Weights of a small GPT-style language model, trained from scratch on English Wikipedia.
Size: 11 layers, width 256, 2 heads of 128, MLP 1024 squared ReLU, vocabulary 939, 10.5M parameters.
Architecture: RMSNorm before each block, rotary positions, no biases in attention or MLP, untied embeddings, normalized queries and keys, gated attention, exclusive self-attention, value embeddings, learned residual scales, capped logits.
Training: 148M tokens, 6207 steps.
Each number is 500 + 40 x the weight over the matrix's rms, rounded and kept within 0 to 999. Layers, rows and columns count from 0. Numbers have three digits each.

# layer 2 attention key, 256x256, rms 0.0999, rows 46-127, columns 0-63
484511503594533474486574537483527494596501539531504536469464465446438507480495459530579482492458532544496524461493548535502565444528438468489474504520466497563506543468515461507534500524492440
536495476501532491453628471505558540548542523563530544551517481502490499447504493527524479501512474491574510506567502464542462444472497527470433479509532493478533519485459420483553481474548542
500549515478454463508486513498498604481486466463556568496499472496562551471450473457548513503554562526522499504557496463520516462515498524500431570458530525507559466507487501502486501512452555
432418494402497575437553443557555502431536596595488520543457453554480489507523498429507483649456460583522463546630555453468459507505433450412387467500584511407461478403478520438427524568594583
501555556537537535544462533489481495513523528548535479401462547494536499489594473479564515530493524506504525470477505522541511541530522479515510479576397517512590492504508500475527522503488496
448552471399435525458507503543491535470526468481511496521517440543569503525436571491508581498497557527466489518535473442516463552536490491409480472487530540486486436518512459467492507503481525
524582452468506475508488484494476524545534459487499645472542479498543497509452561522567569423548537465555482515453498498433545512480543531484520518456517473490496542532494503510564492480555439
539500547470550481522580538456506504576504478482503455501499474540468549532579436530499469494459515435566569452419548558540504491450536521551557453609463512542537509564551519485541486488481466
572533495555541541569365505446462548459481457463455445440499526428451569514551458537463505447548477504466493486444507532502515512504501521543547481520490471593588520572413497461550461515443437
474463537503543454516517541462468503512488533528528482480531483516437487522532569488452519482480471451452587505432485588480555533476514493579512530540473492498449577539489507484543465542523491
534587471534516500535538469518557477530511580546551474475485581475553489501499509530523435500489537480474519463464461474522505511509507493588532478529459478535528548475547486572511469505483483
512455520531443505415474449490490582443492544528428529513505429526476522529534474451452537518460455544483478488573563506476533494531479444412450485507575526467451445477483464535469469553460585
475480472450542453510576452486566467565548514490531502539528482486490531427513516520424478483494429505555507508570549516549473449501475528473456440537521545432484496506510525482514495477538575
480459476515466477492518500523583508556553518560490574474528509507517505487512504546539430510476479432568501461562514478476536388487515488460436464458492398463502455496564469472457494486528524
464521502460468514462548441520473485520488507581463460484502511483521472458475523466446478535503522445480467506498426513512473459525492530492553551512442472489449498514482485474562501471595498
530518431503547461529498573475504509494508512534530530531536530531448538517470521452493462477566490464513559525487432516426531492528588530465497563502546499563463475465430474480534472500534556
452488492541588437511557500471555437546540549565534504445505505439532470478502437467392453494505527489509507515499531477530500439549474506533484431510453509535463469523476543497556544479544475
450505487526576473520528468463507473491469543517442541521539498559488503467434513573529498414476509489485515524461537499470537500519490534550490503481488483528465533515527516514574574485552454
489500515515489494477520515516558485495534538543559529451553457527547497466528505452496494564516511543519504519502503536493508506474453460505441546444496484499505521551502522472529542492389521
529501460459577557475547454546533449510480485557509468531499482480466476492504511547516495489476501465535516542499509463465497485471499487526545485542478511542530554473441497550513491508495482
457529498509507444546487539509478527513519514497550558447465498476538463463444506450465538492490549510446491561470406489452534491523522500561541570469438608523488475495442485511480458532527535
475483465424437491545473496511513434544487504469524542478490476535495495514474525484487550549474515473526500520489541528473461437462467490511492546471466521590485505458547488524481505405485439
481495560539500541529499463519520555468482523454444545556532455576518501496491503537452536481426501527438489448523582465544508571544497487510447509540510496485521530496513513543484527481503504
521472482504519531537525473430466489447458488529492522497478515481490461499500476463456538473530507527466486482482537482514480569450543527521500523498510525511457492495448485506527465481485463
499505451544450459495465549493511556554577569458503529525512484505550545487493512482498514530478495466455487522498511477419535522490542442481509517450535516538504470534508460494487471535512556
578486530501491533534460530504520498503488486552488495475503584548486475512518558515513502536439536558518487518496496480414500511482577496497461487567580497450457522415478514488420477634465547
485450502435427520585427521581474499510481437419502510494515497501501471516418520557459516509514556513459446478484499529581473488464462551507468529431472535511532548553529501507439538472510477
471552522474556507559555539502410609492458439425528546507521428516478577540477474485562593496524492488591514532450512557510493543453475475495530558495490536524495540537442528484496559533468503
483555480471457512489453540483491514465443472403503521498502452531571510541467436355538514517484533515448560503458531469428491540480499445504500565486516563543521495528418520514599424491479431
481380511525560473481508548495512501518514499453541531482558473513504483483527503560492495491462483463589526464510492536486484465488499469512451448519509457481528495563573506447430472546423503
449496488508433427483519526526496491517497510466436573523534487493478570496480540487507519613571492551515559455528492504474529537502489493492429495480501542509522530518534479528454455487503503
551470499566491503518473464473534429498504491510504429546454572499544474501550471485462481482462507544501545452484473449473451592503523487521524403530523511522433467413533444430434500455386503
471563464501580497500523546551570567563503455537554533431445510475565532514508498477543514531520493515452523476505480514476527539523445459472466526471420531511484521490485502474534513453461484
504451538495477520470419438527417528505506501516497415473480509438483481463482452535448474473530531487467448427500471561499518488507511540537544533471434448501553500559518476470490544438508460
506432508407545461476509486528575483447552579502527511622486419539425424504521489486524440468557511504481590502501499545440532476485494502498527547495476502503489530440517441454519528510525546
525423511568433501509502480519496492518474499589485516428499625512512454483562515543404435523456506463516505496524429514502483472520581550511459456523486440489510459505546494480520432433462480
450476512495436439456516517410475458488482506447466517540539516582506477491486535522511510476475490499493497502488554531520501532513519506501470521461553471476452516496576485526523481453540485
526421496489500525520482513425478419478491471437481568562530540536479523503524416569557466484510444538509513536543519470527440506479525517518457444491506473487567515511496509504507483459484422
531555512562552482457525525514485607506515502569511520432532530500506564488531553450517531565479447503469518496535517512468577548496523512478465491552508505513486510501518475417513490535500571
516512467529574486551465486552560508508513493459529460556481490510524572510518560512512485477474430454487528535536507548484483543496460533428555551458529487503488493494506476466544516503501542
519485458609511461524492495466582574555556589510510487476457493469523509481510448524525458531508517485459512501501517503461547429565511483450507489476488480488513441527530501443504528480492563
461554548587487445539463555475490507531544582441525584499466498511567517473460484453410539487522532582449494479529511529471528515521474481548463480466496520517517514527533492513455482517464524
483433532531476549524482526505464497458499499457452501514529495557478487541450549515457551528474530498436527479475557518524543563526538502543547527434515505455398538447532474502465526481508523
499466490528488524515458530491472561523509476458483490421493483438478468529516538492492509505573469434428536564460472510530484452540524514498532510469485512498541443558476494553538417397566521
510509505525501510551486520483467476485452519536491512523449485520480500531478532487524523460441502538465504489524542469481500529513494528477461551499480532542496516484478458479504550474485462
496463497499460561526492504505528501495478428462475516514550541536525497482492516522479463500455524484533487508522515527509431472467556531521495486484484466506487459547490489492552460474516514
476501453459483469465523454460408491487402442526466475488485468496454569505491505491518561508547472526551558456477503527524498522470481485522525477506482478542469515565440503572550451485481457
454546501522530470441512536452441549396498584509478507520479488538498527560504512465580546573518506470475514599474473504500526579495517487502531452521452523467479563498513494502486530524475488
485496532470498468485475517524424508488531492478524412451526521449477542463478451507466524505506602488511480465508439497599498539501538560526519493527448537468484446528489505536489513533563525
509538534537473492452533496500579437486485477506446485458475534524550470512547488518486475511514540515543490444523475518513568531461532531475441484465522494508461465439570483500555485504452481
520534518466495498492543524492467471473506444459493500499553471501502515483453536529577499506513536543493529484510475542573508477517473492494462508467461457448499515574460489467518489542513476
554459546525523454473545582507514474499489474489489514559555537530486496528530510515514456466557471536529544463555432463547536530535518512500452445471532492485541471410520477433478481513447499
446518482502528450515548510480518602533555495449487653519514482541532504513492507504504512435519479448625526511521503495480508418441502445500476459462488440452485458554554530459513453455488551
535408536526481538405515499488470485482469506535463454481506541570479427521590500448471497539489480496529504495544530525542440562529522502461479434532477494458527431426495480482550477456478488
486555439520560487550508482460511491510502461502442549586427558448554489465532476536553456532533427543535520506476511515485502541478498528483542505532448482483497522472511500469466494533506466
513470506499444553542512522555505497495559424383457564518490497511452519514530552557571557508493434456555530574476490541514455545502510503534516506450482455501458530476490492437494472449500487
480483524493496475461522556480482514501552561444548513540567484529511488505514482410520516519502486524502512525502493455454456515473491468490458477544562496448510498497542524445452516538490587
538464526528481517474481551505430473511485528473571495463500544477494536499507499478535484453443462535465455488520493549516460530572471516477487553507511506518433500467558471495480625463535534
526463506486466504522548547522497425547531503496480422515422530466513527492483457556455492485400492517465455457470485500545503514514506607471555464494499515486460492513563484468423602505548495
510490517485518532504477477454493506512473404478518437499505557505461455520537493499555455500541479483483507531475554522486452494451503507438478497535513507478584456491514515531455475437374435
474548503470562542563482445566515524451524400430447477565516492483494497490483549581414513418490498418484476495460474527523535575440488541555582495528480460459494529513526519537453493561540460
470432514485492502495497539516457499502499528483443484505460467533441543534435556492515595502497505528492484450476561471486528518507514480557470518436535525529469546474478484524468496617519562
487496575521543510536460458435492561511488513551510495463457574456477503490480529501457509476487535514521511480457540496612560435496547487530507453547514557451430450469487505566502494542503604
481451513532579515547480491574508491461498559504493607539533456546495514532482505536424487496423532479579474492535509523457508444496447500491479479533471484509467516509539486507479525535512544
499476498453493471509516497503502503527534503441580452498543487460509532473428488497540494452516505452480516560465457479551514425565497530574577489436499521542481464525483488547595537451564500
538511476486506493461533479435471475511455523553468427506511443533452519492486411484441501515522491540506542530481535527516535532522503525443478490546541564494494489473451521453556504570517503
513453521482529444474460554471459507531509481474524545477530492501510523502494523528490477463581507496540518484523440569524516446573551541536458551468473534581477503447508455468467548525520489
546555513501500524514568436496529508516498453506484453574488560484492486463537552565556493455521487496491530517518497469574481568518517507499515475533536474478483531454473487555470480557528537
467468494416538433531531502476487429502555446430565497563501462498506479469512523516579493462521513462580551540463468489537455474466487519575540487511466483455553511505510537462517506539532440
510475517545581465468509537446536514465505489482463505559513506552544480495557439514424504429495503453579486572496545502413509503464469486458479447535534506481518449520527528481548515543502489
484577490478562502527523478461525490600532498498557470488443552387551509461478491469608483507514480498515473524473479507547455482492524484527582544496469541478431463525408517516500529527623493
528464465531527513502500489446552503524508490508452506459486539485532458470542516481540482505505480512464428443479574495535484479502527479438489581478488471490457443487512531460550497447528493
458528515509536493554545539496524551510586491497526559508419527494535552416506447537598475561417487552457461478467478447500504513538491530437518542517435462496524482531530532458555573509525553
499510533548567512540532523479551462491480472526502492473413510453491464515479460490514501490508574504546500523490553503461536490474512470514537497479422548571448452480449473511511504478448467
487487495481488550502455469516485478486499481511465448554500535507537484540503528461615437562533500466501476495480537409486466492494526503494532522482508476445548493447508523533465513516518493
493499547534539547491554491472489556429521602530499483522492453535473539524517411494487479459432540513498467526510454491466523426528438480506470429555549437473484538537542544454501532499469554
564492496497472488436519435452534478521500508567424493484469530501486521460560462549502468440497427491554524457522551455540526454498494537475555446507527464514528432514485496557584514477563536
460533462501540496550532473481517526491490510511516579524548512508504477474468485434553498530569479534481534470502438556528454489494491498501455492498470498508480554468483478423568486404528500
528488480472373482450465500513480496473478445455455438519536465468538516529494456504522516481542461482504483477498430516533494552517515455506563553433553524451511505549492453571527472560496546
464515516501433498559447580511473470479464478469478474481523486512557481532445500476498546539489589484394490557470494490424494536475499507529521531489510568503535501586491508526454458514525491
486434535518536440440480487526553535492544575510468545483475498508542472483539488472455446497493481477503510482534463487509469428538529444512445492474496466509491453518478536550557461532523548
561524466445445527525527489475573508524533456480525483467487452475460529551489480537547478506622466472499567525462459531570511435531514527505517495438514495529482483434520462449543453405497527
# layer 2 attention query, 256x256, rms 0.1, rows 47-127, columns 0-63
473487551496505491465507449518487560527518537453508579548471477480517518505515467509588387469486459539525588510530537488545528475502470464474446442482516480545541505515484529514499470477532518
495500500435467504479503499499492495485545544481492503480459498475508438460429426499481476528489521433520492490514542495529480469549514488506465449516478483515480472472490517473490461499492530
461470476491437446479554465554500398479511556609501522549515421523490461511521519546460424574546457471494575412546489457410466473460523499523490446552560464465448446500507445491444508429498540
487536461491478425513519517534511443460484530516577406550535459462479581497492446524526471501508553473478511523505516548498544491526508574513528525491488559545485466474489460409491520531557496
529468550464520471450540502571515547498556531502530464454466466490529574487435496478531506490526528458566519507514559518510472480531402540553487459495427549509518439565467502442526509521541532
481528516539490544504452471540431577504467482428525469552516559498476473478490536501619470421456445583530500494478533460601538469522470484517532519434497533556488517545492534504393445433510509
453578520495507491474471509479535536465502480477452465451510509475499490471566556484458486483487480553528525507465395472484579489455540513460516514518520488467512538549436508598507495586546458
504541427472629469565443491434434474574495458479585508493506493502507544534503428513390607448413479496502498451470460526525444507464492537512539544491500469473530536477467564505553494502518470
482543544485482517533477534465475513470502401476440521493502512531530457515518534474471544458450429519461446509493446449450440521473554427465516515461569538537478530550600534563463432525455454
492509589516533525484449493531525575500490496429497582444538558499510498468539457470556430503519466563516474536503544483548508450490538484423514475478515534530584513596535539499484586573445486
474482502560547505491526497497479426502539523525502489510476463539521540513508464488415542476503440464437520526536501503402450577408512423565479465493546534465442484485493470419493510404502531
474492547544490443520516497567485475494487525485464555532500494539475451533475532478506471422515416510531536542557500571448488494492488516511482522497515552544447464507522493538573552490516514
483437489564442573481528492474486505496520562525466500623582542517499415495616539482529441480524516504476421572535497395431441535480543489435495529537490464582489514462469497533402450546480536
486480513501499522483541482443561500509486542510534499533522435495494538523490539527531467481526589522547470564485661454512571550489542461440551451522466495463521451491527427525493585549466511
474480494438480530433532462437524611512507445486453561525510553481568464477520580456426494606498607520524516425511509447443553463521535448496530443512429525467484436495606494486474511512461489
492500528450533533508571465532545505524502513542488535484545512487483531520512544479568464574568508579553535535508549488524381492455509435433521524517471450468488488533492486542550497516519532
527541552431453528490468437513563574571470421483531498494440565462475529501495537506461528525521431566533444493479500494486570528443457435461465499499570489528538443491526535526506497474406517
495398538561469553540488476463467531485510493454511565506483498495530437454520456498493526388509469442492503530499500486431483472512507433528513439452482480523438529506504521474467476518543539
518527492528575527509450541490522561526536569509465463489547520515444543504599469521529410503477443549523506477514443556479479437474539462447499502497631445430576562532457488481538479508476514
531507545445505514483556551506561540522516534552474433525567537456451419477462516467614435584503521488521546408505483513516484448556497442506526453488499594512508452539557388474490481480546472
533539465581534594484504534503471477458501498499430438495538491485442438491534556503464451550575539468464467592503417485416537499444578546484492475493550486525445519516486382539538505564493473
488541581450497475482463465489472393440534491519520551408441501494494581482446463519432541468514483519529486581501465454554493543520455515471461495520508482535519473527503525499482517554525556
492511449478499505518498509480426475526507419482467562443462449519517465483497512479411539535433570549505508482488473475509522534472514507536506464513520482503478534483541471473520513488450509
509483533492528522487514479472465583522537504523508499565561575463532524516567519494544465484473400472483482512516490483461434531514513414478463480519453579539460431580523519562472420486478500
463494499572451514514487546459438545457487488458477566505545522520546419507514538483476470494473449550491419436527437451505470441540566512500480562479539541518469576598513521448446457442501526
477559459510542526509512548476468435498522457503530465492505494494464502510422464501530503481475558434488483494483497536533456479475507564497496521543502471541493571583473529479556486533463454
532537457471457502482474515493514447497504501472461371415449457487515603484481501562449499570480542502540605428477466557466518453460530549554490517426492470469511496497478497492549389476514497
498520515450485517489521511450472519512481447524511512470503541528473499449498555482488578483519520490514524452488518427550472486544515443556555469456489488518428457511423534492524481539539534
509456501507517467489507486508473564516509510491459534469456448522505507509562527467503521501458481511540513421528448492418519538488453487455447530540522511541473531510493557436489444508531497
497504545471455538476523475503485504509514504572541500521459518494529480502481465539626495454556551409492534476516572453537460502496514443505490531376443569563418442514569602525442532499493520
534469514567504494495506477486506482528514474509443516493476503450491579502520517496506520510485527519486486495491420529490511506477452472543474490483458490483505510499417477511525481450519471
525498495519450496493536524468451523509573499504494456500509490445539560472542389474529475494453465527503477480487508562491442424507409456594548454419487495612499442506424503610473446517484462
478499461482529451538486488449488482529506529524597462549515442430466576519478468517665502480406448491483502510495561509545542535468482507453532475536490454469525484486393516455484478503501428
488515565545501492518471506499494511486458514502529620538484545497532447521538572480458418469525491527446468467523480486497470568489542530486484432592511517457493480605554508538490501459479469
502492517526544493508485486446460514513498505520513523553575486500444497526517518452506506480416472512484469517502564415581543467557463452448505485560554505559567559513507416537484551478534460
510493480487455571504504477508483551470437387488524568466391560546572484479510545480462596448532562568484453535499518432543550566517509459522451506527479535570420526485610615530514505451458568
511506413455517498478489567535522450484481431551546443444507528533476532480484444532460495596542571475490506493503425488530493494543544540504462581491530485518474470462480522488577467503481507
475469486486415430521582472496478508502553571540442499583495443464514470531498455479547492542490383509519524456509516450511470443506440454507511439495493508514534503482469502514403476435559538
473468450510511518476503459489458427471513513554435489509472569467530487505542548503405475495505527502527399530480438556440467515515512497587472513572433472528510471493501507571563475493460515
454457538476495503484499431475530558531508520468517489576552571436475573537543510470578472491480457485513441513493507513400512568470493462497476469583438508472482439514506497550475486555535513
535455526458508506483548444529525438515492511561584529475486508452491470504418465468520446490538491464470538430525575500557452510548521444544469462466421569541476458530521527441613537414531493
522493519506482559524488504491488477445489413440467519407474492516499508498498532527446536538492544523506448528496406480456495544442501509542484521474559510544489466550545555452488521503452511
489538511476546498524449562487458538481530463499474499519584510502503470510454539469498503494444522495493500427489504435451488490555430453476504523565479510499430523472481470536414491577510481
536518490416473509481553445483510491457547451517551531555429502452531464512437459494503552510572532423484487536458535459506485483508484570510558478531447449530592444451495481503506432566477488
457537473492559563495479535433484520512469460531516462519552489540475466494545569491429478461471502511512493562479498446567489509503567440448510481546529512548464605477498452516551469526525583
529503495492491528487479523533494551523514446464465427478445442522506563490478490521495587489518524461465526469481564573474558494400507473521538501301581528484480493401496508475531508514466463
550455474470474453495515465542546559547468475524440414512461521540469568454526486572458515584573531469476531427475484489468484517481518605533498514456469483492505476517553527530439453507510505
484499473417488490518573495523558516486475513483499452495488386512467484524501470497572501526471502471540563514488515556591539489536467532495512513485481461557481487474511518446463518528478435
471483499445461555495501451443482494512442466482569594484507529486518491448514492430496534459524584509461498582484548507548485473518448412593504502480484514481476546494465485483539475553529538
494497541449473518531530544475489528484445408523517479535444565576526474452498534508475543475529556475593443460502481514534418490565486547551530524467478562559476571428523595438511541546549561
519487547479506472480501504479536506494494511476530572499460528466565524538519435467536479493518519444535512527513545507583480499587432454523471529476436500519550406527509491446492466496566485
516468520555429446506470446541506513537497498440502469539504481492457476558448583490509493463468454511439567482535604458473490593507509496507485450481511513579471463433492462509446411510563511
476476543543478463529480512454485480397492485449520554523458470549498477510507535506458548453558501497479515561510544442465607595552474505534509475573507468507454503441473415461424561548553544
513428464474418492517480521508476472587438495549503494537520559479498504486527528509485504475421491587492524394479536543527485433506528419618492495557488533502508527468548549564516515364440507
494487542537554522519441585483461506466450509469468445500530522510480514501502556552489494533529532485534531519502400493475458534493504493523491566469480528515439476473542482525424496520561523
497446564554439488500501485573542483452464517511442548484466508594536428489477540509521489513552486499514515530547469457484486557518557503483465516504459527547423469555568511519441471444508539
544503500507435505521523411523551445446534487492484482464454453470527559533447472530553503538546523520487523547477463516484501459479476564579487468535431469513555469476499442544452533440471482
491461492489498530504553485558548469431467525490486466520540477498467511563498540448638480502512532473552514574492413554525521439477463639499503494632409492434587472534461462552506478464523411
470564449519531460521465584514457544513484446456472497494502517526524506480533497509377582452469503504446473413473433559430579499514535511515459545568483454478477607452442533435523469539505544
506495515467527515523449526495462422539480454456495518494530524542461503517494552515420552419426425529560472500493425582500428479464467461522518550522527479486581555507483559524540531524454490
515555455454529492541530502555546514487533519488577502461454487517555483506450425496521470524549465394472501502526548526500499527465533506451499589433560516479546473572535564455521450526455468
490461505524453496506510522598560468458478495449425488466537413499457459543463487515510515472470500489517505448513510526448535502425477523519490577521630578537533524557486497414511553506558492
504530534550528543494509452477545473470529512549513530527496473492444484542519598513534426520527515479483519498555489459457450573431543501449501433545538493587554490568561466503530509454460517
506500551445540465490544538549631585507504522515514443516493528469446468511538551480503475548531442499536515532478485505554483507562459493452458530551500501488545441508483523503554521507460485
487514513479525532496544492483524549487475515472493577446489477520561484521555525480513497525523566556525522485496543515482539487479474501506530481519504512447504458579554497499590521492507505
546497460491465554479540490472533464482587552583517483531479455458522496553527488510481482549469563440525492478494517499515476499573493528497488539525479473519534497471571491525524497497472469
479469473500422539502486497500519469435491470480448553454510535532523541483541469525365490410479493513568415470490469507511492420566474501559489609441471547478540543435513618554486577533461543
530493517462489445502492528579568502504455513482482457521494518541452447499524501517498479495513511468551534443478475504538527483566493547468501613506532504493533460488487532501515491560569458
468476463479504491505500435506559482470503546478592540472503500541477407498491487462467517430533453523488500496496536512548541553527445498501510506558453459514562473558467466551592443480499522
471427475483383442496560555516513517505438507550512444569605539450514499471519550507571388563474499618599550477490532538548521429537518482548505515481473556550461530480462539446513465385504504
475475458462493520523515529522466475509475414463496469519513511488566541479498552477443591480424534555527486548478531515448589529465455486534511452550493548481441514448533486534440510518543535
519461537418460453485510513600541483521465517549554359552496525471477578517448459528567537476470460487548494506509485586576611483500451521518478464531473591488552439491495460599476509466576504
502523455436509512486545476434519494530522483505483459502497497436486500466556500444521523589532581496468527391463489540474503521479489496581551477489539460450556555442456446454485481534519500
515460444501488486520448473514492484514434451484531479458494539553533506461505503569441469534545545540479474525499502452510476484477552518477483563542565435493508527488460564528460506492460527
520502523566513482499502460500558519552501561504531557496491422484457466483481497516468522520544425484459524492490435461505519537428506515457527441489488460470540446486433528487536458524462499
473514486512520482489472457566488500483467536470576521533521465509515490550506482486531477473505499524488561581511558531592602553456491525465479496515534518419522471424453467489513566461506485
521501569469497450485509454506518472603448424505441478497464501471507568483462552531403511527436536543541528497498581499495514522493481433555527425493525476546448480489566473522518561468533520
470486476516522505495457520492506505482495547435537392399499502539469603473493409510573460443462546449457534558507570582530539549479514459569486527414520558449428480497483535451515551469500453
505542480437555544477525489471548531497531476529501482485533565502490455457473502457525510509523535476492422453461499482527450497535506469460514522483430492513475478561511518515505473518447489
493457543481531468485518486514537500538504485497541510525512461503472529547518506444480494502479482506477530463543601445540477547491491463504495494537522540469507471492549476456430520452554470
453532533570510524497490522462442512498524508491431500476572523456535531510539588454445458539500577510512471518469433446412469514502492544565501520531462471434457504484537494589480598601536451
# layer 2 attention value, 256x256, rms 0.108, rows 0-25, columns 0-63
506486556528604541488487496456487525523519503455506451509528553489518486490612425435442420472498590425479583540493569467443466538508508528574509540439451527589468511504443633412513508536570488
485482495549502453503522518484536494504553539513497532526504513518537529444519474444491492480466430511513592429519533538502425429552381546519511496442472509465559499495574505537541515462455503
505514560531537510511533469517499483552512547532452504585561509477408498526533484468504375441529517471489504505524477518480445507518443509530498475531470513506515490567508488443515493493527482
493549512510559482500529482477444528499498471440496568517516487504507551511486424479469504427489485476507501481491443511560550496564459508496520506538477490431491538543501469497511501532505496
504473502463547448493484487479511501530527432486515440466534513505508560473514477509462569548431433539517553446473538500468476482459402533483509510442516494555503485500474503530459531564561552
521456513487545488483551513454441491508493499507511433456542519494435555500507426508563478482504541455445501507503460544550443494500539531523505468417483490462435433548559454460549464535541472
500481566488563472484456512469456557518480451472517513478468513504556484478534481489461538498503459502532519489486534458470500501462470492533504511438481466445521520479524507498515570541558527
504490432464395480517503498539490428489469409505486458470442507522525458511413583546484603518472503525566493508494568499528569493463516459413463461470564499522534482405565484532456498505490534
493503576519536532500487511479465544492484514462534510518487477527536452494538485486433505477516551530530519565475469489463520527443568477548507508525516512485500569488467613445568452547495523
537494566492541590512477521458461490507477426462469534511472549494486493500547527467486482399465548514470490530493481503495535544460551493503505442464496468468489523555478515462533505521501505
514467546508521550502492515484451485454505504466462493532522501490518501507493492488540506454518509470473482540506469485550470549532525494541497507541482520507501464533530555492473523534511484
496480553517485457514541507549512520488549563519456486507478501501468504485549502484538481532512491518509495445503426523563466511511520512516486453540493516541516457514489492504413482531522541
514484439491504466483497506452497515532482510502513428469446499503480506500480505528493534544531552510541481578495541482484459526486503522499478512472513554553488500421534445472499476488526506
510482568573564445465539552494532503536519565527487455512524563508455502431609424442543371502515518454448544520518476506499412478549457563509519398429476535538474499504540487464555390455509514
500502535465493472483478499519477419513504502498454471531454522487532486419527544468507525546473547532551486485496581507452454426473418509556482497458526501529547528472493534546435484508471507
518537478471544514509481526501471537517478436499536531488511489491505435525483556494513508468492495502484385479513521538558517472477541472492469483586537468428515505505468478494528522533446488
514460559508512480498468465506443424517494514509456481491463540508496610480514480493484493492494513516556487541505555513484462495541426538488488462455525529506492506470510476451460565596518523
486529470470465498504488508494474411484474511522549472497531516498505467514511478491496488469515681533537505472501473546517478527540477521496469467478501494531518491512471449474467499529497465
509464471550521501506503485492520416567454514533481501531541587478454455545585501502399390464489551518485521489503513496456467535512512468521502484479472503548471535514458475439481458463510490
499427491496450519504491510544490436475503494537498499470510491499449466486485574519494519518542548528507497511491492473407468509469514473503484511506507510475465485448507499525512578515514501
523485484502461503514538485549530471492520475516521535495503515509497458510463544490491488521454480545479489448491459493525473448531470468475525433506535465501518525521540524537439490518438541
483525499491430423498536506557489443463478541474449513508463453519543522481472541496610546515536498549522522549510475521517522546500531496489463529605516524493519501416492429532451475583489462
499509483494577488492503496480481457541478478486552516488499504490487447539536483464423467475510563476507526521495527490471545507501479479510511499517492473441509498535405465461536510562482478
500446547495525419479520521535511561497543557535494443462484505502507525455498442489525560568507394444494562528485518481536459442476465553567494472492522545563517472435506530478550537501499546
527479594559524516527469512471511478490518479511519493508524491493475521513559474501441455489510546491523434558495509507459463561487528498457505425503502522498490481574489507444516480537549540
503502502483492539484524476510494498504491494517429523535542490497480552519482480513559457488526470544479457500520469494503433534477489459467491541514468489477509482559495469566493485541472469
# layer 2 attention output (transposed), 256x256, rms 0.0982, rows 0-24, columns 0-63
526471519503469498466527463546524487519474528489481461487541478482515488458462487441539498539534487450518474569360503456469536512465502469464437471535469546487587464481480607428483489473459466
534445481473462510525519539469461576562515493494520476538514476485489455531495508539551505536471494583529540482532512484478390454480527458554465513438480494436506462519580505504497459491549510
496487509553485505483483466482505482551454510495447559477523482462516511523518548526546506534528477528495492496549495490428433430461486507510538552503571521465556532536517459547568497526477516
467545406476522465530507582501422501512471497506466494441549498489465546498520490532462474508497524508550495472559511528483460530528518546560550496507550499433481472463592540592551515502496527
523496517456511445510515544513498463518542477421551453456537506534496557508470463508473542456487492459566491524452494512486515566519482458470506488522518515554408447503515507468487489507486539
566471474500486483543476442441528477554507502460619534490538517503517536493478471554504519399516487537515433585549436470519500537463468538487543484513522537537506437537552397440576435511499480
513526493483445494497517499451442437543508589419492500519562480504474491516484512494459542367490510502528499472414450526469498487512503502491464464511532447544458484496484556468449591486471533
506536539474515522499506505474471430473457428469482553480443517495500488489463490427485475472550421568478459507488501500478480594495494498461502452517472431544527486498469506498506454509547524
538512491514461546468562531503554485445435562539485420556519447421484531491509510512537439450500486558479510496457458477499507482516513449584482417598503498470530484510450559522480496551543448
508475550494485472467482483528504451502478508554505527538491460482521521504537534448459514526544493466506513518484506497479488496474524507434450475574510427502487534479499496542476492587477517
418477474570573546507462498475482489499517546468530499488523444479533497464521509485484482493497476492584416561462502528515491512420480579449464503506561513525594497497563539558547449533452489
531511499579479506489476507501501474421498509466465473494542566465508515535474491595489490460559496520507421512569499505544521526505536490472480494460457506509488497458475467521514439530506545
498503456480489515513459533484485509516511517496485494446501500492505485484465543489498514490551504492500482503436480536517469502538474517466521537537506557559485529501490477497423481463477452
538439482476480448522452537485438466457499520551550476500503522478435467506511538564527542483495533489447507561537513474498456484526511501464498490478468562517515497493425465439511440541463463
533487517514464444470492506487493463519486454532517490533496521518498492512513491492499527497566591492528531494432530435518435566543476478468455474523498416519514523540527502531395453591472529
486492501498510523483499470438584504523511508466505537541512517447524533505533567515493541455542511452492428499555539551492491503549482466459544537554526441525460523467545474535543547488481501
507470478423517505472484449433457516485535487517511485523510493471548523540507507414540556535493456521549476485529501460432441554513463453479514515505449508576521538462508511508439499587522477
534486526491471467502500522458490485485455477600521465565453497479472476486472576504551482535486558506504527524608516482512489529519591557456515525469485478495516540509525500549446435491548493
517439523494498498479522484515480450499522523577463485502530463515499487495527488503512490546502484550459509525551503461488476474456510479470525514474458498494528503549460475514505513543527500
514445570539509447508500491448469491531521469489508553499498522509488517544517474493454473478511522505462496513459462470525505509453544413489520549474479499512519528524408461412518545517541494
488496493535525493505478431513540457540503431541595493519510514513468556455570472528488495586482501478535502492568487467448506502447530496532438455496531458444511494479551541494515427584474546
492546523591443495515528557450505549454464510508521503507505562529518477530462515481456524520450499600430491504547559491465407522512502539567464557527519447483507544486522512508448527477493490
487508470454460498469548500512519476501463520517453486542526473519483507476538515499474497465521466499503427432568575502431529511511479510521558528583454491477464487497523525512500539479501472
464484448512511507523554507541466493459482467499535468454505456485483577540514482542485506459517554472535519498417493508482562526474496488513489412528495554525518488516465515400528473457481466
472492555395519571470524451428490498424523485507514547520501480456439451493499519520522513517488473418467462488558514513494530424509498462463521509531524568578459514508398547518484526483531407